python train.py --d_model=224 --n_head=4 --d_mlp=896 --qk_norm=false --bias="all" --optimizer="muon" --lr_mult_down=2.0 --schedule="wsd" --dataset="wikipedia_en"
Each number is 200 + 20 x the weight over its row's rms, rounded and kept within 0 to 999. Layers, rows and columns count from 0. The size before them is the row's rms in percent of the matrix's.

# down: layer 8 MLP down (transposed), 896x224, rms 0.117, rows 19-78, columns 168-223
# up: layer 8 MLP up, 896x224, rms 0.117, rows 20-79, columns 168-223
down19,093,187,171,219,189,212,210,195,201,185,172,210,204,205,196,238,218,196,192,247,182,204,181,196,177,224,229,214,186,178,170,213,192,203,174,197,230,169,160,202,178,208,179,213,197,243,196,179,207,166,175,198,229,189,217,193,199
up20,093,207,173,213,188,184,167,189,232,217,198,181,214,189,209,188,178,196,206,205,197,206,190,246,207,216,178,202,208,173,201,190,217,206,193,195,191,198,208,180,189,188,181,203,188,244,226,232,202,199,230,278,208,201,161,230,233
down20,092,214,198,195,231,200,209,163,215,165,219,201,189,188,194,213,190,238,203,199,184,245,196,167,216,188,232,180,205,220,194,216,213,199,189,240,200,210,194,198,212,194,237,207,185,182,156,179,200,228,156,172,185,225,214,202,181
up21,105,195,232,177,228,162,221,191,186,206,196,194,252,193,186,200,172,219,209,196,236,200,203,200,200,229,180,176,190,196,225,200,177,210,174,185,183,221,220,192,221,199,223,250,181,226,214,181,194,205,191,212,193,235,215,186,235
down21,098,210,216,205,187,191,184,193,209,203,171,187,178,191,214,207,197,182,231,249,183,235,203,201,188,215,195,206,203,207,216,209,199,184,216,199,200,209,207,187,221,196,170,246,211,181,244,219,230,218,211,174,181,194,225,202,193
up22,102,220,180,166,191,225,164,163,202,189,236,210,157,188,178,223,177,225,180,216,213,197,205,201,196,207,228,221,219,200,222,193,216,231,204,180,208,160,189,198,193,176,196,221,196,196,203,246,214,170,192,204,198,182,203,165,197
down22,107,164,195,218,176,209,234,223,227,231,224,181,234,186,199,160,196,193,202,192,253,165,194,190,216,211,164,188,223,201,214,189,178,219,208,207,177,202,201,178,230,214,216,183,173,198,194,188,183,180,152,215,200,186,208,205,197
up23,092,207,207,171,220,200,189,202,191,168,179,216,214,211,191,183,228,184,220,172,204,179,198,219,227,193,216,185,166,229,218,225,214,198,165,217,183,195,189,177,198,202,205,179,190,175,213,179,179,193,210,225,208,193,235,177,211
down23,100,218,215,203,211,186,255,201,184,214,183,217,230,197,173,192,188,186,184,204,210,205,162,169,206,168,216,204,231,202,196,179,189,212,203,200,203,228,207,175,229,241,220,176,228,196,233,195,192,209,208,190,221,182,211,244,204
up24,102,204,214,197,192,266,194,185,188,205,171,217,164,216,241,182,218,193,213,192,196,188,190,188,191,175,193,167,200,193,208,203,216,221,185,149,220,184,188,189,203,200,165,194,194,206,192,200,219,192,201,223,230,222,178,165,172
down24,102,192,176,200,203,142,193,189,172,195,206,225,176,212,186,183,196,237,220,213,197,189,207,190,219,226,198,206,229,239,225,179,193,205,199,197,237,162,203,199,203,220,235,186,158,202,194,176,192,227,206,240,181,177,213,187,229
up25,104,208,219,189,207,218,194,210,213,172,205,192,226,200,205,193,209,243,200,226,201,212,228,194,166,210,197,216,200,186,190,212,207,206,181,200,186,178,211,215,228,241,181,171,176,205,215,197,167,240,141,206,226,205,213,191,181
down25,093,163,206,191,203,208,221,196,176,205,184,170,194,199,180,257,210,206,221,204,216,220,188,198,204,197,184,190,189,237,199,238,211,214,168,202,191,174,205,167,209,170,220,177,215,199,203,207,181,192,210,191,190,221,186,192,154
up26,089,191,205,212,180,201,187,171,148,209,223,214,223,170,232,213,205,192,225,220,128,190,184,210,210,199,159,186,203,215,217,178,163,225,218,189,175,202,215,180,172,228,202,206,228,174,222,163,186,189,195,216,228,185,197,157,210
down26,090,195,224,236,223,189,199,182,203,206,202,195,190,175,212,214,209,214,199,215,178,215,221,238,201,182,203,182,208,199,181,226,210,176,232,184,207,231,164,181,184,182,219,198,179,229,205,192,194,196,194,186,176,182,191,175,163
up27,091,184,200,190,188,226,214,211,199,201,190,201,204,210,169,203,195,210,201,161,195,202,232,206,194,169,206,204,173,168,182,194,193,197,217,164,214,208,175,197,223,207,218,193,203,212,200,146,203,187,162,221,171,221,176,221,168
down27,095,216,186,193,243,173,190,194,224,189,208,223,216,179,204,163,217,170,203,199,172,171,207,225,198,238,199,223,216,221,166,201,217,189,221,214,180,198,227,226,175,182,194,182,179,177,208,180,192,207,179,223,220,211,205,235,210
up28,103,164,200,199,189,196,218,229,200,172,190,236,208,219,259,152,201,194,173,190,162,183,230,176,174,184,212,216,220,199,185,185,225,178,232,215,190,208,203,201,194,193,228,179,207,187,231,178,227,211,225,207,179,184,194,182,208
down28,101,200,193,242,256,197,233,207,179,232,165,195,188,190,228,156,214,175,213,232,190,174,201,219,188,184,187,186,188,213,205,176,192,198,163,183,224,189,188,176,185,172,199,199,212,208,180,215,205,191,198,183,193,197,191,195,195
up29,095,234,200,183,203,211,226,199,189,165,193,218,190,204,189,181,207,181,166,178,210,160,216,209,209,189,179,219,201,232,219,222,205,208,195,172,207,182,179,186,183,197,230,180,229,192,181,203,203,193,194,211,202,189,200,212,229
down29,091,219,199,201,232,198,214,188,186,208,199,206,244,161,224,178,181,173,184,210,160,170,184,171,168,219,176,216,240,212,228,206,209,227,175,165,216,223,224,219,189,190,190,171,192,166,207,207,192,207,224,206,211,192,197,164,248
up30,103,181,217,202,200,264,198,224,219,172,210,160,185,226,205,189,202,199,193,202,206,200,172,237,160,169,195,210,204,215,214,186,206,193,193,168,169,197,182,166,224,213,204,195,195,193,186,213,221,225,216,230,219,194,205,206,219
down30,094,195,155,169,201,192,208,184,175,244,177,248,189,186,197,185,188,176,233,188,182,221,210,219,221,194,188,191,201,183,178,212,179,200,177,188,198,184,217,213,215,182,204,179,181,157,185,197,174,214,199,171,231,220,201,202,183
up31,101,204,181,191,170,177,180,185,186,176,174,231,164,206,196,183,213,202,189,211,165,206,189,184,208,183,179,206,197,217,219,166,169,210,225,186,186,182,196,213,196,220,201,198,214,191,191,188,257,194,182,180,197,182,208,173,217
down31,098,217,193,192,193,207,215,191,195,204,194,195,202,205,165,173,208,171,227,208,214,183,161,192,197,203,215,212,208,216,218,184,190,221,166,210,226,230,217,205,209,190,242,203,225,208,217,210,153,190,201,177,195,212,214,219,217
up32,093,235,226,174,173,191,197,181,215,199,206,194,188,192,215,202,213,199,235,202,166,202,179,238,202,194,183,216,187,171,205,203,181,210,217,167,181,199,213,215,214,185,182,181,190,239,217,211,191,224,234,231,203,221,235,207,226
down32,098,212,232,219,198,226,208,183,196,200,245,236,207,203,174,189,204,230,191,209,179,201,149,182,222,239,226,200,190,167,203,187,203,206,171,162,214,196,210,194,183,201,213,204,197,231,189,213,206,201,200,223,172,193,197,200,185
up33,095,224,212,173,225,204,182,188,221,219,173,214,191,200,190,201,186,192,171,170,206,173,201,198,198,178,202,194,210,220,206,223,198,231,172,198,225,190,197,198,193,222,208,226,176,186,219,182,204,258,205,191,195,176,189,187,154
down33,100,201,197,189,201,224,196,211,192,193,194,189,170,204,172,191,201,211,211,219,222,200,219,197,203,203,209,165,175,177,187,198,228,201,187,215,172,184,229,179,258,211,236,208,197,197,183,214,233,215,210,201,213,219,213,200,211
up34,108,176,188,204,208,210,209,185,198,219,175,198,143,173,169,166,217,207,214,206,193,213,216,196,226,220,190,233,195,219,222,205,185,166,213,213,207,218,182,175,230,198,220,168,206,181,233,234,186,213,218,204,184,219,192,219,191
down34,102,187,193,187,188,199,183,218,208,195,218,219,200,165,207,217,166,203,231,171,175,201,165,155,232,200,178,212,160,232,200,203,152,177,205,183,217,200,205,196,194,206,219,197,221,203,182,209,202,187,229,211,222,194,162,191,206
up35,099,198,198,254,187,181,166,234,199,171,221,221,209,219,230,236,172,214,190,202,215,216,225,216,174,205,203,257,226,186,191,178,195,198,187,188,182,198,165,211,234,176,207,178,209,212,211,215,162,183,247,183,186,195,197,188,191
down35,097,219,203,179,162,195,197,194,202,200,162,194,193,233,204,205,188,219,197,188,220,193,190,169,197,207,156,199,176,213,195,224,217,205,198,197,180,165,179,186,223,189,191,230,183,192,205,208,198,176,228,181,151,192,204,178,211
up36,096,212,171,192,227,219,215,184,214,175,171,246,162,219,196,196,189,205,192,247,191,184,187,171,232,165,195,230,225,211,225,179,170,181,182,190,177,224,201,181,214,207,210,201,195,212,240,232,188,209,194,219,172,215,189,188,242
down36,097,179,225,179,218,186,226,196,193,238,202,216,178,185,206,185,200,180,217,180,194,197,216,221,222,214,182,206,198,194,150,208,163,202,194,191,201,219,201,204,211,212,200,238,187,203,213,217,206,212,220,185,221,242,203,175,210
up37,100,151,213,214,213,211,175,204,199,199,191,177,211,182,213,209,202,198,219,209,175,191,175,178,202,213,195,195,224,219,191,201,210,187,189,203,179,224,243,205,200,188,208,201,203,200,203,181,178,196,229,187,174,224,197,212,199
down37,089,206,189,198,223,180,235,184,182,192,196,186,175,212,184,210,204,209,190,212,226,186,232,202,206,204,195,177,219,209,183,167,180,191,186,190,194,211,216,208,177,215,154,170,197,207,207,211,194,210,175,181,220,200,167,226,203
up38,097,245,203,215,176,220,190,215,184,155,189,197,203,203,202,212,201,202,178,203,184,227,212,185,238,185,202,200,215,237,207,199,216,218,174,207,186,147,161,204,177,204,200,260,169,193,206,205,161,227,221,193,251,200,217,194,235
down38,102,193,223,184,182,186,223,215,196,239,221,204,186,216,204,200,217,193,203,212,211,220,204,182,219,146,216,202,183,215,226,194,211,194,204,234,225,182,179,161,201,182,198,217,239,188,179,159,194,185,193,222,185,198,232,191,207
up39,093,220,182,170,198,228,200,196,197,198,184,182,214,203,196,234,220,215,204,199,194,174,188,160,182,199,194,190,209,149,176,212,217,200,225,214,215,205,142,187,219,221,203,199,212,239,216,232,165,225,188,210,200,195,201,218,187
down39,095,188,199,218,229,206,208,192,222,176,182,212,185,170,174,209,202,217,197,218,185,214,219,207,195,168,216,213,195,194,182,177,212,221,207,156,234,190,228,173,209,192,201,193,201,183,187,206,211,194,211,193,177,213,188,175,201
up40,084,201,211,221,173,201,184,194,198,183,185,206,209,187,192,211,240,225,225,150,197,193,199,193,190,140,189,220,215,177,190,190,188,174,195,190,207,208,202,182,187,190,190,189,216,229,191,178,216,206,166,191,192,215,182,167,204
down40,092,199,237,175,185,166,220,188,191,199,217,168,202,196,234,168,218,186,185,229,198,171,245,199,191,178,201,205,167,193,200,180,216,208,197,222,215,175,177,224,202,229,192,216,197,229,172,222,142,191,190,183,183,171,220,169,204
up41,102,202,191,187,164,178,159,157,178,180,184,184,179,220,210,198,168,235,176,226,214,173,192,193,207,182,183,236,184,168,190,199,211,181,216,212,170,183,155,184,223,176,186,211,163,208,208,224,206,214,213,199,199,212,198,196,211
down41,097,214,195,178,187,204,199,178,174,211,176,220,189,195,172,242,226,195,186,176,195,226,240,184,208,196,192,231,197,208,223,211,211,203,194,209,220,162,216,209,152,193,209,178,231,199,253,219,190,206,185,190,173,184,203,150,194
up42,098,197,192,205,226,181,178,242,202,220,198,220,203,197,178,186,222,196,201,189,218,185,245,156,240,208,193,175,228,206,203,150,223,186,223,188,171,187,174,192,189,170,179,218,184,201,204,237,184,168,222,196,205,177,200,213,197
down42,102,199,194,189,215,201,203,189,180,244,180,181,178,199,193,153,179,209,188,217,197,200,215,202,242,200,185,192,176,210,218,192,202,201,179,191,158,179,207,178,174,184,194,186,176,238,179,227,184,159,229,178,193,225,207,206,195
up43,113,209,224,195,223,198,168,188,198,184,219,168,207,220,192,192,187,221,215,209,188,209,185,191,177,203,237,250,209,225,208,202,220,204,171,189,214,192,240,208,159,223,182,199,223,167,224,184,195,222,175,232,168,201,188,234,225
down43,106,223,189,165,171,192,212,221,213,237,202,201,195,219,209,218,204,222,175,190,209,196,182,193,237,239,207,197,215,229,168,172,215,207,154,230,211,189,202,217,210,183,180,210,241,210,217,191,199,202,169,212,180,160,208,195,198
up44,110,221,202,186,193,192,188,194,182,207,223,205,201,211,201,193,194,230,175,199,240,208,231,234,211,211,215,213,225,220,208,205,208,194,198,196,197,172,192,189,218,188,220,174,225,222,228,201,203,169,189,205,228,199,225,195,209
down44,127,198,230,207,191,198,195,190,194,224,181,227,202,171,200,201,191,231,142,219,190,180,202,198,192,210,231,221,204,224,224,193,221,200,202,187,203,224,208,212,202,212,187,193,203,222,182,171,206,227,214,174,165,179,207,177,206
up45,098,184,198,165,166,182,176,216,210,196,192,210,196,201,198,226,183,203,237,204,223,218,208,196,207,241,194,218,193,195,168,236,180,241,187,193,227,223,197,187,175,200,222,194,236,236,182,196,185,197,213,201,192,191,178,185,161
down45,095,184,221,215,195,201,185,204,194,208,228,213,227,201,162,220,173,185,195,203,189,202,203,211,211,200,205,195,176,192,204,196,205,232,222,224,200,214,193,207,190,197,204,226,197,181,188,195,193,190,169,198,222,220,193,238,199
up46,089,193,200,205,198,192,214,200,205,212,181,197,230,167,205,199,164,166,179,196,206,189,185,191,246,196,215,186,223,158,210,197,183,212,227,193,198,218,176,210,171,220,201,205,195,199,198,189,186,212,206,214,170,164,179,164,214
down46,110,210,175,180,212,184,207,195,199,159,195,220,172,210,223,233,181,199,208,184,235,207,218,189,199,194,207,196,160,219,218,198,205,200,202,190,207,206,205,211,211,170,178,169,233,190,217,217,202,205,209,197,227,206,219,246,224
up47,096,175,195,184,217,218,225,222,202,219,220,144,191,174,194,228,186,177,184,202,221,217,227,205,212,220,208,207,214,200,194,183,223,185,225,185,218,208,195,191,195,187,192,183,211,160,226,211,230,189,200,242,242,234,213,215,211
down47,092,184,201,195,206,184,161,189,208,193,184,232,193,192,198,172,190,229,231,181,185,179,183,226,222,216,189,200,186,201,199,148,175,203,165,158,168,215,192,240,203,208,194,222,171,183,216,225,181,206,207,186,199,198,204,193,192
up48,100,186,141,226,191,192,200,200,226,165,199,199,198,237,135,188,210,174,230,207,169,219,265,222,218,207,188,185,199,161,179,193,190,232,175,201,214,194,193,164,202,170,196,198,205,201,213,205,155,219,197,211,202,177,174,230,204
down48,106,224,219,175,163,198,192,188,208,225,209,198,193,192,215,223,222,196,212,205,181,205,193,200,206,184,215,196,227,210,227,233,245,184,176,223,213,224,192,231,207,175,201,158,203,205,142,214,231,155,167,191,193,189,216,177,209
up49,102,183,199,200,188,217,193,190,164,192,212,179,238,215,188,232,219,220,181,229,218,244,209,204,211,192,208,174,206,207,194,185,208,178,206,171,253,181,191,195,150,186,192,215,220,227,212,214,175,203,193,210,194,186,206,225,202
down49,093,179,189,188,213,224,205,239,198,228,208,190,208,203,209,192,216,192,206,203,177,174,210,170,224,194,181,205,192,208,248,246,204,273,182,199,177,193,185,233,225,192,196,210,180,215,186,167,219,239,181,153,192,190,194,225,237
up50,095,190,220,219,197,227,173,195,165,219,229,199,193,161,224,181,216,179,186,185,201,169,203,229,141,187,230,249,224,179,199,207,221,183,220,190,204,202,195,167,197,166,206,148,221,182,210,207,219,201,175,207,211,208,175,162,181
down50,090,220,199,174,200,171,234,205,201,224,174,239,201,201,227,213,176,213,216,189,181,219,168,201,244,200,218,176,193,244,199,181,204,178,214,224,197,181,186,208,196,183,175,202,180,221,198,193,203,219,204,185,213,195,165,219,183
up51,091,184,228,213,232,196,185,199,213,202,188,186,210,173,202,203,160,202,198,235,200,181,178,164,206,183,163,209,184,206,239,169,198,172,189,165,192,237,195,174,213,184,164,181,187,209,208,186,206,192,214,215,209,152,229,192,207
down51,090,206,208,171,215,213,206,176,169,207,217,209,221,184,183,217,184,236,185,222,200,193,219,215,201,158,189,190,195,206,190,189,202,214,191,226,224,177,175,194,226,207,230,224,181,182,178,184,214,204,214,167,208,202,204,225,207
up52,100,228,200,218,227,194,212,204,181,213,222,173,227,173,139,201,182,236,201,188,207,212,197,204,204,208,204,213,195,160,185,188,200,180,195,213,194,194,232,196,172,236,228,175,206,203,230,180,207,187,176,207,203,187,174,188,158
down52,102,154,186,186,196,182,181,201,199,183,171,187,219,224,220,210,195,219,214,234,185,196,173,231,214,189,223,174,248,197,183,203,220,197,216,208,193,226,198,183,220,196,211,172,223,181,168,207,205,151,159,200,198,207,233,220,222
up53,096,230,194,186,180,208,216,228,178,211,200,201,185,184,186,235,174,195,197,206,199,209,181,200,211,200,202,190,223,229,197,228,200,221,178,185,210,216,252,236,216,193,185,225,236,193,194,241,206,186,200,173,177,189,182,170,215
down53,094,221,238,193,173,204,200,174,215,171,202,196,192,208,192,151,189,183,199,213,183,215,201,211,203,167,185,230,224,160,227,193,193,184,191,178,190,225,187,177,196,234,214,176,214,162,208,199,209,191,199,207,208,199,168,198,219
up54,094,200,203,212,185,182,189,210,183,219,221,176,179,210,189,193,224,197,165,210,195,188,215,216,173,196,214,212,201,201,209,219,198,195,190,201,236,205,195,208,196,197,183,212,202,201,219,201,246,201,173,221,238,223,207,204,189
down54,085,182,164,208,180,200,230,199,209,198,176,200,210,244,164,209,209,194,204,202,161,193,164,217,195,224,197,203,194,228,214,194,198,207,176,190,188,226,220,171,216,193,211,196,206,250,196,213,180,165,210,173,197,222,198,250,213
up55,108,209,195,198,222,184,188,219,242,207,220,175,179,193,165,220,200,172,221,199,195,178,213,205,192,199,214,181,223,237,175,226,187,221,181,218,203,174,183,208,200,221,191,186,206,187,232,215,206,216,207,199,173,157,189,178,211
down55,117,199,176,227,214,210,221,188,209,211,185,185,190,226,192,192,172,231,195,240,214,206,188,219,216,237,199,181,197,190,201,203,185,197,159,154,187,185,221,203,221,200,221,190,209,228,184,170,212,205,210,216,202,144,176,239,194
up56,098,216,211,194,234,207,185,198,201,198,174,167,177,216,218,216,189,178,187,203,204,206,201,149,213,227,211,186,206,234,217,228,203,252,188,208,194,208,226,199,220,230,180,198,185,213,216,196,169,202,197,201,167,194,176,175,205
down56,097,199,188,170,201,207,194,204,167,202,208,189,169,206,198,165,214,203,190,203,197,213,241,205,204,228,227,160,204,215,177,187,194,197,202,222,214,205,217,198,205,209,196,208,219,177,222,171,226,211,208,202,222,267,155,192,217
up57,091,188,209,182,215,234,207,223,220,232,224,213,180,209,208,208,207,212,202,206,220,185,188,208,185,197,200,195,226,218,215,185,193,206,169,180,167,219,231,212,245,221,174,217,179,169,199,239,185,203,170,191,213,152,211,212,198
down57,097,233,169,224,202,193,191,206,189,196,179,216,236,228,187,164,213,194,193,207,150,200,206,206,206,186,228,195,240,210,142,208,230,191,214,232,205,201,189,172,207,201,217,224,193,212,203,145,181,195,210,182,254,167,182,198,208
up58,107,222,216,184,198,241,183,229,181,217,186,195,190,221,236,155,206,217,194,170,214,210,162,196,210,170,195,209,241,207,201,207,233,160,202,192,192,192,169,198,225,205,203,196,212,204,227,171,199,191,208,196,220,181,200,163,210
down58,106,214,204,219,220,222,207,176,169,206,209,221,234,233,200,171,187,181,190,189,184,219,187,191,180,204,215,203,194,181,209,218,222,210,187,198,217,225,224,224,200,195,192,182,166,145,189,195,196,203,199,232,194,172,158,183,197
up59,110,202,189,197,163,197,153,185,231,203,214,188,196,234,201,222,185,188,186,169,176,188,201,178,195,178,221,189,205,218,203,201,209,197,218,202,147,181,204,221,170,199,221,204,206,230,209,232,194,204,175,205,161,213,169,187,205
down59,128,238,208,227,208,189,219,231,202,204,146,200,181,170,201,197,233,196,208,212,169,219,190,239,199,207,174,209,219,170,200,225,179,199,183,188,221,208,200,210,212,197,153,220,200,235,211,174,172,189,191,197,199,201,200,176,199
up60,111,203,203,191,203,158,214,217,223,190,220,203,194,192,176,204,232,183,220,179,229,208,223,198,213,200,186,184,205,169,198,189,203,180,226,178,231,197,193,242,234,185,180,203,191,196,237,189,164,202,224,183,236,224,170,203,192
down60,101,167,183,210,180,196,180,200,185,191,176,192,208,228,200,192,195,191,162,187,201,240,219,206,178,203,201,177,234,204,194,163,224,211,217,202,221,214,203,236,171,234,183,190,228,185,226,215,182,181,222,191,219,220,196,209,192
up61,104,234,190,187,194,215,221,196,173,173,210,166,182,175,201,215,217,228,240,212,222,217,189,209,215,184,209,222,177,174,198,237,150,229,219,184,208,212,169,198,193,193,236,187,224,239,227,180,232,209,186,198,209,195,166,208,212
down61,099,197,201,190,242,221,171,216,193,225,226,195,193,213,187,185,164,218,189,193,223,212,185,181,223,197,236,207,218,166,186,208,200,243,176,226,157,195,170,194,179,202,194,184,195,184,192,170,241,217,199,191,203,272,204,206,228
up62,098,236,183,214,200,183,212,183,188,197,191,183,221,193,190,213,216,192,160,189,201,189,181,209,246,159,187,247,198,217,201,175,200,224,209,185,165,178,197,169,187,205,224,207,187,182,204,189,218,209,195,198,193,229,180,228,234
down62,096,219,179,220,172,220,170,196,251,188,257,147,157,199,200,230,202,193,216,200,214,221,227,177,221,226,193,208,187,188,209,196,199,211,184,200,215,176,200,196,196,198,202,176,199,222,223,205,252,167,185,217,184,229,198,176,173
up63,101,209,223,229,228,194,194,197,207,194,236,216,191,178,194,206,208,200,169,170,219,182,194,201,184,174,200,190,203,184,170,166,208,178,186,199,206,195,205,194,214,235,191,183,233,174,217,184,185,213,218,209,188,179,185,202,175
down63,102,202,210,196,233,194,195,185,195,176,161,190,217,234,186,264,205,201,176,204,182,194,170,202,189,201,253,212,199,206,203,192,215,196,220,199,195,205,190,194,229,217,226,230,211,173,176,181,239,192,156,179,237,165,214,220,174
up64,105,212,168,197,232,198,216,208,219,185,223,233,173,210,193,195,211,188,181,214,213,208,208,217,203,217,232,186,186,192,211,236,186,175,157,216,247,218,205,238,203,175,204,175,203,204,229,170,215,211,220,225,205,195,160,180,203
down64,101,156,219,224,187,184,190,186,204,174,193,171,192,211,210,194,209,196,226,198,183,199,181,165,217,205,226,218,176,187,188,196,175,173,178,187,186,215,217,209,213,210,191,188,169,193,188,221,193,186,213,216,221,216,203,190,226
up65,094,191,255,223,198,226,180,206,168,172,203,240,204,200,204,198,203,233,183,260,204,190,197,177,162,195,186,204,206,179,142,232,215,196,216,250,200,196,176,192,216,203,200,200,177,213,193,183,207,210,177,229,205,174,217,186,155
down65,095,177,195,211,212,174,188,195,180,229,214,209,210,211,210,195,220,205,189,250,197,216,157,221,215,198,165,200,201,225,200,200,161,168,136,206,146,226,172,159,210,191,196,224,165,214,204,191,205,204,208,169,188,183,195,228,161
up66,088,203,201,218,250,200,188,206,212,175,229,226,185,213,169,191,202,195,186,196,187,188,164,179,222,210,217,187,200,247,200,213,187,224,206,194,216,191,201,186,172,220,140,241,191,207,207,222,174,213,217,213,191,204,195,221,193
down66,093,196,236,173,214,182,183,207,204,180,187,198,184,191,212,210,193,216,207,193,219,202,168,230,211,201,202,175,200,147,194,215,219,176,214,192,223,203,182,198,234,155,188,200,235,227,170,222,181,191,180,221,232,189,237,185,189
up67,095,198,183,225,197,198,201,211,215,213,204,212,163,197,226,212,184,208,179,229,209,205,213,237,170,236,184,170,200,204,206,198,236,199,202,212,178,192,221,240,188,208,239,233,203,188,238,182,234,205,198,204,212,166,219,206,225
down67,093,175,190,239,235,208,230,203,191,238,189,203,207,190,170,218,174,173,226,211,222,167,222,215,249,168,204,217,203,162,198,199,179,221,230,185,201,207,172,176,206,213,227,188,181,174,214,171,207,201,199,214,199,203,176,208,215
up68,096,175,224,167,223,218,177,220,229,206,201,179,202,183,190,154,188,223,206,194,207,183,211,175,223,198,217,218,202,203,182,246,211,192,189,221,172,203,167,200,188,198,197,198,208,199,187,210,215,188,232,192,199,170,165,213,183
down68,094,232,207,204,175,190,170,203,183,209,188,204,215,254,209,219,181,175,221,247,187,235,191,217,196,161,181,195,169,173,218,196,202,214,199,175,227,235,192,184,184,193,183,182,206,199,189,176,189,181,200,234,212,220,231,183,173
up69,096,204,179,179,188,198,194,228,201,168,171,203,174,197,199,251,200,185,254,186,186,193,152,193,193,237,215,227,203,179,195,264,190,205,164,175,197,183,181,216,217,178,191,209,203,209,230,181,205,212,206,201,197,205,195,178,210
down69,095,203,187,194,179,183,192,209,196,244,229,226,177,185,196,212,178,212,211,172,191,182,189,198,199,216,196,203,198,178,207,211,220,182,194,222,181,211,199,198,190,232,204,230,199,218,135,201,228,201,169,183,212,210,199,217,179
up70,088,174,166,244,197,209,191,194,214,190,192,182,198,208,195,179,227,229,230,238,192,195,185,192,190,181,187,204,192,191,207,187,202,169,186,212,180,194,199,201,193,199,201,170,224,199,219,183,219,203,199,187,166,218,225,221,240
down70,094,203,206,196,204,177,214,217,202,233,165,173,202,198,202,200,174,184,184,170,205,193,212,224,220,217,224,183,221,207,185,191,183,220,188,207,211,204,148,215,157,208,196,208,155,173,189,231,185,210,157,197,202,194,153,196,194
up71,103,196,214,220,190,238,190,211,193,151,187,188,209,220,222,211,178,207,231,200,199,214,225,197,236,199,187,183,196,179,192,170,203,191,191,200,212,210,172,225,215,194,206,274,212,194,208,190,184,199,229,234,202,205,194,206,177
down71,105,208,164,183,228,210,224,217,222,186,177,222,195,184,191,156,193,234,194,171,209,176,199,198,258,178,211,221,213,177,202,195,195,187,202,207,202,218,203,173,198,186,191,210,196,197,184,200,226,196,205,201,138,211,200,205,204
up72,094,237,210,189,197,188,213,199,184,188,210,220,214,188,194,193,210,186,173,210,192,185,178,208,196,199,170,226,195,179,221,198,230,236,238,242,194,196,232,182,236,165,207,195,207,223,215,201,226,207,214,206,209,180,165,210,211
down72,090,167,175,171,192,176,214,187,201,195,166,196,217,174,184,210,188,215,208,192,210,182,172,171,219,201,222,208,226,197,197,205,167,179,190,214,207,248,189,209,172,199,193,235,219,214,173,218,255,200,184,146,218,226,198,224,210
up73,101,235,216,191,174,219,207,195,226,178,197,194,213,185,190,167,235,211,213,172,235,187,193,178,206,218,155,175,220,184,235,191,226,202,239,206,217,197,188,191,167,195,221,204,191,232,197,189,216,217,195,216,189,205,197,198,192
down73,092,203,210,223,224,171,194,184,195,201,227,219,184,230,197,182,163,182,202,213,185,198,202,202,172,212,185,178,171,231,206,214,235,223,188,153,173,219,209,202,228,205,207,211,203,193,227,223,197,173,207,199,216,239,200,188,199
up74,109,205,190,219,149,228,183,187,183,211,195,184,203,187,197,207,192,208,211,160,220,186,196,194,191,214,206,206,211,213,199,175,211,209,198,205,212,195,170,190,209,198,205,201,206,194,233,174,221,214,184,183,231,187,204,193,229
down74,109,188,183,216,221,221,186,228,189,233,195,176,180,185,168,228,203,184,200,184,204,196,195,200,198,260,178,200,179,187,189,202,178,182,222,200,200,203,183,179,211,186,185,198,214,217,218,202,196,235,177,214,222,207,194,202,189
up75,097,197,207,189,203,204,171,178,223,188,218,189,183,218,216,175,212,170,166,226,191,179,233,199,208,189,194,185,234,215,167,202,230,197,231,199,213,201,173,183,175,193,220,213,218,202,227,184,194,197,219,173,216,190,184,234,200
down75,096,184,195,163,191,192,177,199,193,224,213,212,189,205,218,186,233,230,202,184,190,180,191,208,203,196,214,199,201,191,222,229,179,206,198,180,200,199,193,186,173,192,183,228,175,191,207,204,167,195,245,209,213,208,209,194,177
up76,107,236,172,217,188,220,185,174,189,222,231,199,154,187,183,167,171,201,218,167,208,159,215,209,196,228,171,232,214,184,212,193,200,172,237,181,221,195,215,206,192,206,200,212,172,243,187,183,167,211,203,179,200,215,184,182,202
down76,101,210,207,219,212,232,222,171,222,232,198,216,202,197,200,203,221,183,207,219,209,168,239,166,193,211,214,247,176,221,198,206,193,146,248,183,203,203,211,228,201,224,215,201,177,242,229,191,175,211,191,175,153,212,201,209,208
up77,101,219,171,213,195,182,178,223,224,233,228,160,192,176,188,180,193,219,171,227,174,184,225,215,176,214,213,218,177,193,172,198,181,209,208,228,200,215,228,187,174,209,191,206,197,209,175,218,212,198,204,194,211,184,180,179,188
down77,090,186,225,189,213,204,213,210,227,151,188,244,213,216,176,207,196,163,208,175,182,194,204,204,200,198,183,195,206,217,227,175,207,210,191,147,197,207,181,209,189,203,216,190,180,222,173,179,221,185,150,197,195,215,151,238,225
up78,097,201,153,203,209,189,199,186,216,194,199,185,220,216,184,161,212,170,223,204,184,223,206,175,206,239,186,183,222,217,256,222,189,189,168,218,170,190,220,178,198,157,171,206,193,183,184,194,185,189,228,244,180,168,208,181,205
down78,106,171,232,191,182,189,224,179,190,203,231,240,218,197,232,205,195,192,191,191,219,206,242,199,188,199,185,213,178,176,165,195,220,233,202,145,224,231,178,204,160,194,210,205,217,242,193,243,191,193,190,158,208,153,225,211,211
up79,093,213,188,165,225,189,179,203,208,183,188,224,175,188,214,205,176,153,155,169,191,235,189,230,214,195,169,213,183,213,211,223,171,205,219,166,212,230,197,152,194,203,196,222,208,166,228,212,210,202,207,213,207,196,163,163,198